Part of a small language model's weights: LayerNorm before each block, 6434 steps.
Each number is 500 + 50 x the weight over its row's rms, rounded and kept within 0 to 999. Layers, rows and columns count from 0. Numbers have three digits each. The size before them is the row's rms in percent of the matrix's.

# layer 3 MLP up, 1536x384, rms 0.0329, rows 523-572, columns 128-191
100:536510417441501550475557517445473524535483417492506551496486445508480398572505492534571482508567464479494501558450403562487474526498510487422431512536475502512456529476446499489586491523561521
089:488478500427566431524560484547440515472444485455504486467555513537549580492510492531540494404474408482496590496505461566613525576517540530490557491525447497487369567539496410451477535474464494
100:454342502467549583568453480483548603507458526567524553529488490521544515646509605517553425526509518525416528424475557557519381447503481464548465442527480437482573462465501492436513480578513427
090:414505441624484514414483485392599447632452534569486532479548400471447443458536487524551560501604514531499514440474468437472536422490494534497419425471472401461492608447540504571568548523496474
099:401648477546492510548484590359497478529434439420491505487434455496505527437497529387500472465510465358520518445522431397522532531533564535482427566550431461504533456471639363465456474413478565
104:506486490567480559513590519505563537535485461517472517463567494491453531549459491551473470414511567580461544356526490486534407563448529418485454557550386499563535377563442446482536527513524458
109:418502548534508515506451515500445448510469548499525498466503459497471472528456469470478451435513450518535506494531481528511472520484517486508479542560529445513605422475388530593511464575525504
095:413469550498499449505509429500454467356471534486626482520411586497446528479503393543486404546476444429514545446469491513554474562415534504465554422482464526460501483589545505491561531458553500
104:505461412565484488504487485474409549520509495634543517507471472475455470505460500495586452538501456519461420596497531543500493381482501489533508506437484541483375471499412551434566514574474493
102:519568437473524537496462473520476408471422475468484462500446485536501530470476601548557486487518461403539492426535521480430570468570505461553400436513491448523468532527509483543488458549577543
082:390456519602512463463446496405420455463388470540533489446474519628488426459508511560535507535445497490596482501371538571499493593458503515506494520483476491533513488578474493489597575468440550
092:474499518573517467546567565441534475501494512510513496515517500339486445502501555464556488440438472448548513471443556500437487557517460504462500496489559481423638592520584454494561432485562503
110:489519422500512496463557495463502490574406532489480519483510473416428510584441444529555510526530486382487477453482501527538465490391540529597482445522526531562498494561513510544615456527496486
094:439483455518464497568518557363476581479529518515560532512528481485525450569509577501439483484492556463483466477485456434481509530432470474378559513507423534531509459533473506506476501484483477
094:579519493531497514526542463462474488527476519506544510455532531577478542557460553535521548407486418350647487443469463543544413496426513492454439513519385528457553527401608553484511489427483498
103:569497488515487488569539526420450408475446482516461569547464531462520514459454500509598463393466429426545512462506473480508495531464503497499457539495453518570533476498447477528546535471453481
105:546484487494547442577477538545537464444454518467478493598478531499453534542408525500531385552556411497520480587523471538444574491407482457613401428498421416616554484516548573529533501581460486
092:557476483530481482579495488453586380453528419559471451465496521425485438483477436501496472419566503503478534464496462441469543454541452526526469466510538523455550526506378577580518472485383578
094:535568516502517438498494488437464482520510411551504465453481486351433524630503462462532470470517455475612503503521364439444508432616472546483415542588501474543456580475507497479579376512404484
096:411543481445531609423586536534504486425539421497485500555507435469581503437460595506558353509516530458464504455491592481514388461541503396510454547491537423575522426526506546523490430407539428
102:550470455492405484502490538463453496541507514574573461466478534436475581508472572482503483429556486490621569450521448490574545521524537457412512406523546458450513489514524436519520445546628471
099:497527509471514546518539587475467488469474515605513606419541514487399544534494515459476548393465482522442478407429461486483424425507518555559477432568513496450597566457568432559494412448500423
100:483534453487567570586501439467516523500408463477474501445393507518439602528509536485557449578472517519592503475517439605463478389339551524527380395480507569533577450412511529478485519444411538
091:543522554536561653464521519528478458487506616558471626454491423548425529531478470551495522478496483451507489508525547469507506509430442583550393459523397501502555508539497437521491452463526590
110:541371483418476524479533420474537422539510445491530434552469543509501542577474435469472519450529467534530500474488514548551513424603547502474498434512445453497528459534492539556457495528449558
106:464576495431519521477389571528556500477523574509504496439508515500403456465453575539568544525499407505469561463508586452543456439533513500607471568484475378521498498462449406459529461530484552
093:468458575513484478537448494433419560548516467466521515444450451469516497440477441561559554373553420478636582480467550404514524520469539560485507466456443499479622531518514515542496487477484421
106:603520480471464551573477530472513392522521513570474468476581442438420416562523491475549471552489460568439530591457523505544574453369528579517510464513425482476500553512490516548508467437497437
107:444513525499445542478493532395435533530443526447530482417510462507508453482436534495505538559527472465554466526552421452445619500462500537478482513463475473484557417488507485600587405516556528
095:491421521434441611509475514460493477482512430566444478481557447472533506501468541517590520490500491466498565487554540428421458513491462525461394458555563483515417441420483527491532424446480439
105:486477581550499435478441520498460514498528393448502536477509515530492493498447432559696458457467415493526595454477562360520528509521588408449519557582428498484452512561570403508444489519478492
085:491513510562504588476377485451563555497546492419490520539536535461376461525491510467504484470505414519553599494444561551476496609448520449429455449539526514547535477544429455488468550462463457
108:559430469525470494526452554512460489536502478576521539419506447532417435630457496501409523542534587439439579524434475479521385549434517434531529415496424426467446547554543457496495561471496461
094:584431471481561630511473534502453514436453474550478540511444533526428409576456561514518453497635533490543491498454575480519390518387471455519466579501407501469492565464371513473495555516439500
098:458602523463556486575546460524447456520475418432561479502453545521477488528524503511456533351576494505435613440515559496466516528459600345462500478548453486527565558593550508543498488514504434
098:515642531429437494519517519433505507451453514486525475451546519464467451576507527497505530450465452534473484529455523522491514566558482468501548548500539408526551548486525556484481466413463515
105:467626502488449469561505441554522521517379448538486560442536590545475539540455480437561435532508535546418462512536582503494462471491554536449449472512431539479510546501453503534534530537466534
102:468606502544474500486458648486497550500580514475504513499454514474486372426410425537450437511613482431490503572493402463578532451498584491507523527503500492411525484469432557538545620533461534
094:497482480464466508452542562480501524510538445445477549442501504467524479481388471512454479506537518517407465416555485414493411479579555528502416548545524530502374491584490559451576525561474456
098:599563463456409613570562441479424393477470559522477541454478483403468542510477532487449452406607486488517521421540472540473443438587451559474430525633450542518505477492486529511555473530410497
103:418491534595569450494551545516413439476433507573461460465460438505559485531460551479470556489569530433536487458473553471460562534520565430409453603467435534523519435475440443426504569512543600
097:528438521418376463582501441528526497556543480537503488402451481436459480475425500468424461367511408544506514467554489487559472407544550549489454463502573455480598490556611425585509458440584441
102:449482388543447512511464603489499380431392504584526514425505438515499468517488591427535465548480576464515502499482435582485507511541551417511446515481447450472539606559496560563495494528436493
102:535437507539474476457395497562481544506544446506513545533547456560469466501483539492577509488506412479560507537475499537577535436490556474485512486499531427538422455523472425451563507597473449
102:514515488516530470548538506489582467402462488528485523406473519514512588571428496484472494534482450374494501509408464592477455449492543518524542538521385487431505404578428493535560459490461588
089:529615518440485525463492501593404554527509519558599562441485546412538485538513451414446499433486470472504501559459440464512522438471460492555483453512430554618376543504413462514470449464466477
102:443519538452501518479506525536470481531443508570625555523497465505548460536465588472577546477447429495437471496469413414550541522512548476474569507566526522489463484498533377486582523541508450
101:482504530476512504482400447414507446530508564468476524442551497533419574472420525497460433486457467534505532459433553445529452490445467543438498509537543516483553458519506444626518473459534418
108:485548557485551420588474616536418565480491510546486410451502468496523454507503490470526513453488538472448552390473513462543506573467538587528479515523541451536443621526419413639486540502425508
105:485481518557556511615543571516516507534478511383384445465487412524505540487433560473540454530460495443516460392484531477524485475491581449493527488478457517633551476562540505451560507531469528
# layer 3 MLP down (transposed), 1536x384, rms 0.0275, rows 523-572, columns 128-191
099:476495478431541518501501571420534486498521497484522461565481534505508429566489528528515496496544606543446514495507444593443439511520423487436613525468446433435590472412377454539582453459565398
101:499582501540513478510432473448527525458477489503455553503483439477480451596514469484480584575548548496442455488502558429468519527443508483464473469534516493505579471527407523601447465515527535
100:538440502550470615586461479506450546464573505454485509422522434507550456487526523525430534518512535522516508495523461565474438548395577584597440527432471522545554548538455493435543523458505435
080:447485563527457492475520471568406457477519502489606455613432598526548455477431439466546538525540513569529534540501409511569541524408496444521478481509518468440553477496430494481508506510510529
103:556474458559543560552478572535561521529515515610500535481494461485567478462641583627460503467446445554557491497547486494498502597491451514514542524515384519555518416487476433539485463522504576
105:423475504484459526501483516456447490401464462505476518525526526453401482459441453525487601515484471536513510499476520493503494529465479623558551472463533470519538448510474503546468591498477517
120:533468473425563550466550505500566488493531475521564491468488551492438455358501461526550491584457492508593520474497519453536523470511614509514569463487573505606410521516493563412444540567486440
097:502401581402480484491437390505537464457487447522477571484499535498453462512406401520577574705562550439511496595462508454543513476498488486504603418479484570558450561502490517484460515475472494
114:500586443490647478482400550463569522540459601557559427523460561537455541472446512483462454584464399566546458553447484530552609472567596468484565462464489425508492474421611560468507551488388488
091:486425490423573466469546502479533546461539559565512541647509449395563460529403513467534459487490560593637535472487388435486419522403467470474466399416469570481452421472465530458402452506498499
101:432513462515610497468470588476500438484386526454572499507475496520445464559487505512433539456468503526430510466409412480507487501546363488566564519468490469462522459551463484562479588476505554
095:523465473515471561508421467455463440482528473482512514583416504449528445486527421452471459550484514459464561505460480481509442486567449534497522519440519476548441575493506584576626534534475472
107:598510532459503488457511469511503584617465545475500482542502526467474480538524422463417566525454466477448490522550562485535440535492450509455480427495481545568458537516541527468544519446479424
095:613507526522527536436513449458558445554589442629473492440474519494558562484539421410512535489480509368493462619506522482503594502446573471547522527544447367509481574502525461525501458524472467
100:545540446574544522460485455464478501531385437534510464546507539471401596556536545480589498444465492480502538490511468397578494519620567493546458526503441507424508533514409455487458500489446521
093:540488485538515560515452480508460567550552428537516506426523478469373556511515504556434588502437507492449535522476559517479494499571456548461565483444483538491560620515484429540550544430458542
097:528544519522557568517430563529374444514455521431470495520424593511536508473496493495508493543508435559451574416475531507505478440464497459491454476447546550443472508439506530457497570502526446
098:487504419490490620522499557477460561485526453428570487504545532491444541484507639578546533538504460527553544493577553517489459437445544550465521502520527465520495508454573454373453549568572404
089:445480524491492476481488604512492465580508458501464438475491460583491462493441522467472556451438556582448561527528497479468455473576601547508496489471548522479501473503516496473600504536495572
102:493637458467521638443472417435536565534473528528549613543556504539529455469512468462567534579436501491436508516511535420503551499435489492466531472558554482554449414529476451562509383467502571
106:471537430477432483498511418583443520610533497459512518467515492552471537464495504424462531420536500551422533447541513449487517562528436536507529492440457560437480410552510459523427570484517521
097:579498469519410499519566549528513540532490484500467578534478420592535504451578520564456528496482569516525485545496469431503462596464432452470577554454461504493423442492573518543370515496490409
105:441566456523454416480434520527487470466497493489606608435518352384572415522556530383495489401490469518498499519467549488616578443544362560445522455474473493495529476495516511482363534604488566
091:550435516508560500584480507588565556485495333363497485552527599516479573499560522504600430565403461547465591466568559512569589425507445449515609500515517414537479540514462547455490569435513438
112:478550503483450532491532477476386523476532487506503533471568591528509536486398565502491475478451442527504521480441585511493460491413446466408504531469511536454526462380491480551446454546460502
108:434515497531532579435507547550441521434526464459576501478503549564636525356504521473436509475494541536560433470563503454430477511424491492444509539450422484510469456417617437481434476478553429
090:502474427461446610584455487482487475511553431438529498560571482497463477511504431457466498478477494509541458521450426452492494549612491511482539413488531546499539494535561532535532505510499502
104:500445507485513530472534468491571537384453427537496593528441563491584484431501505491484442562472428552478499560576509527476559491536496515504521614503551511456480557430500527575474503462478426
112:433550458558426517466486503530402427504457553483502436477451492492499481385402507455514561433519496546521485520601488526520568570524489561524548450462535448525509437454620538464426522495535494
094:541495530523422481522506559368506561490493418511541469486535560527464508488527446504523431522468543418560509544631491403568413479385475481481529393579562604473432492443459453469487556527477413
109:455429471580580481491507539527459503438528481464478601575541464469510549481495547443491508532440471536443460581526454513478590518576550471429511458533385402546469515491463483481517542527478576
099:444442431487544410470454449464416515485513490467562535526536561509543537484550512485439519475442574513479452593572477487515554509503552492459468451531492544468450468532526512482548478503500576
103:550455553548503467484512405515551527492500570529400485535477516462503523476496453445496509445530531533455394526411419464514487488534526475508462505409539466497526393474426517531471469540534494
100:586435426474552386511567452482465463503474485487449477588495545529487465498454577486502495570462425462480410487534455513465492596504439486524583493520422561475372485532475535473492524424564506
096:460521521555494466507540536554562492499401458429474492422517420447515489473481491593462490509359450488559483401456509511478463540519494442578444603496524430436445468594412551432473400440563400
101:522554473542510476480534554379544464522446479454455541495469501549537562487427539598493460442456541487640501527515582504549457419506536573447521451557527546425421559409528526507477525486524457
104:480487493558596462494495470474512412435475492501517497444502475543588489464581528532544470596499499499442543481454622476516452480536450553612516435480481550631551541385462505398500491558482505
094:521565529503480507463522554513464424504553426470522565485562540476463430424501485498466538513467513483580516435491539415559502481425552584482508487462406586501547497507514527472609566439532537
093:465542457494477477450494442496481561501434564493491449558473533552470465489488487503597458402524482563546426427497348413407493548435454511477497496470568578516548544565518483474460480457524496
103:518531429457486510507469500456580377470548464507573476558497509514496417385457496532520566499541464576419571505469515481459433472485584465451467516505538499518487511464496460547470525465539510
101:525508586490496466567476470548549585503454484505574488489543482435411519464437572488470585417541513405424459481578485428463459519477512461469524534482523497484434481442584489433638533483489610
104:436558443477537472505559501491543537469548546493562545515480467515439513591492463505495567530596462561487476547504535496510529550483417512505518505459401535540463567622469470518414432629473585
109:509558461518570390507488455510530480512490525464491461494470423458462499456498504501522491567456519508578416473434496468521559520533530461533463518508566401516508529597527514519420542531433464
103:560466500439492553570532466425587512484515474465512472447492404505428450491500565489502461455519481454522461489450385477451592461427429441467421492440511524496581503563547477535485511575518502
104:492415447415502492520516532544489432508475416515492480552527476496463468466457537473512496498453496450611563518535518452530561483472531600550525446450534616468504552471469525436581539524436464
087:468470463543455482439444547461544478419477576464486468474461472464479551479535480531508465493465568502502529449509398515453594489467469609521523542469472558487459442505506575442497506436412478
093:514532464470472584541509472537507490496531460563495578492461553532512473517510481592622462571519610597469560478494516474546375467451460500434498593496538511533547499469453525474505440385416460
095:565551448567561508536555471427497426398512467468480500507491521513472397482521477473555402535456466535531484535474560565585472544483575587443542417432552540513511508500525453488542448534473525
106:448537563589603431615459530501568521421520538399595544492480512507542475544592519460508552489457489536459459423490554516473534437505514477556499426523486538552545483427541533414499513522511467
106:602397487476567490490496568467542409458559557478527442585393571573582534503578519490502407546424440465518439550523597580541576393504434495478509479500469523481581560495509467585496504508493531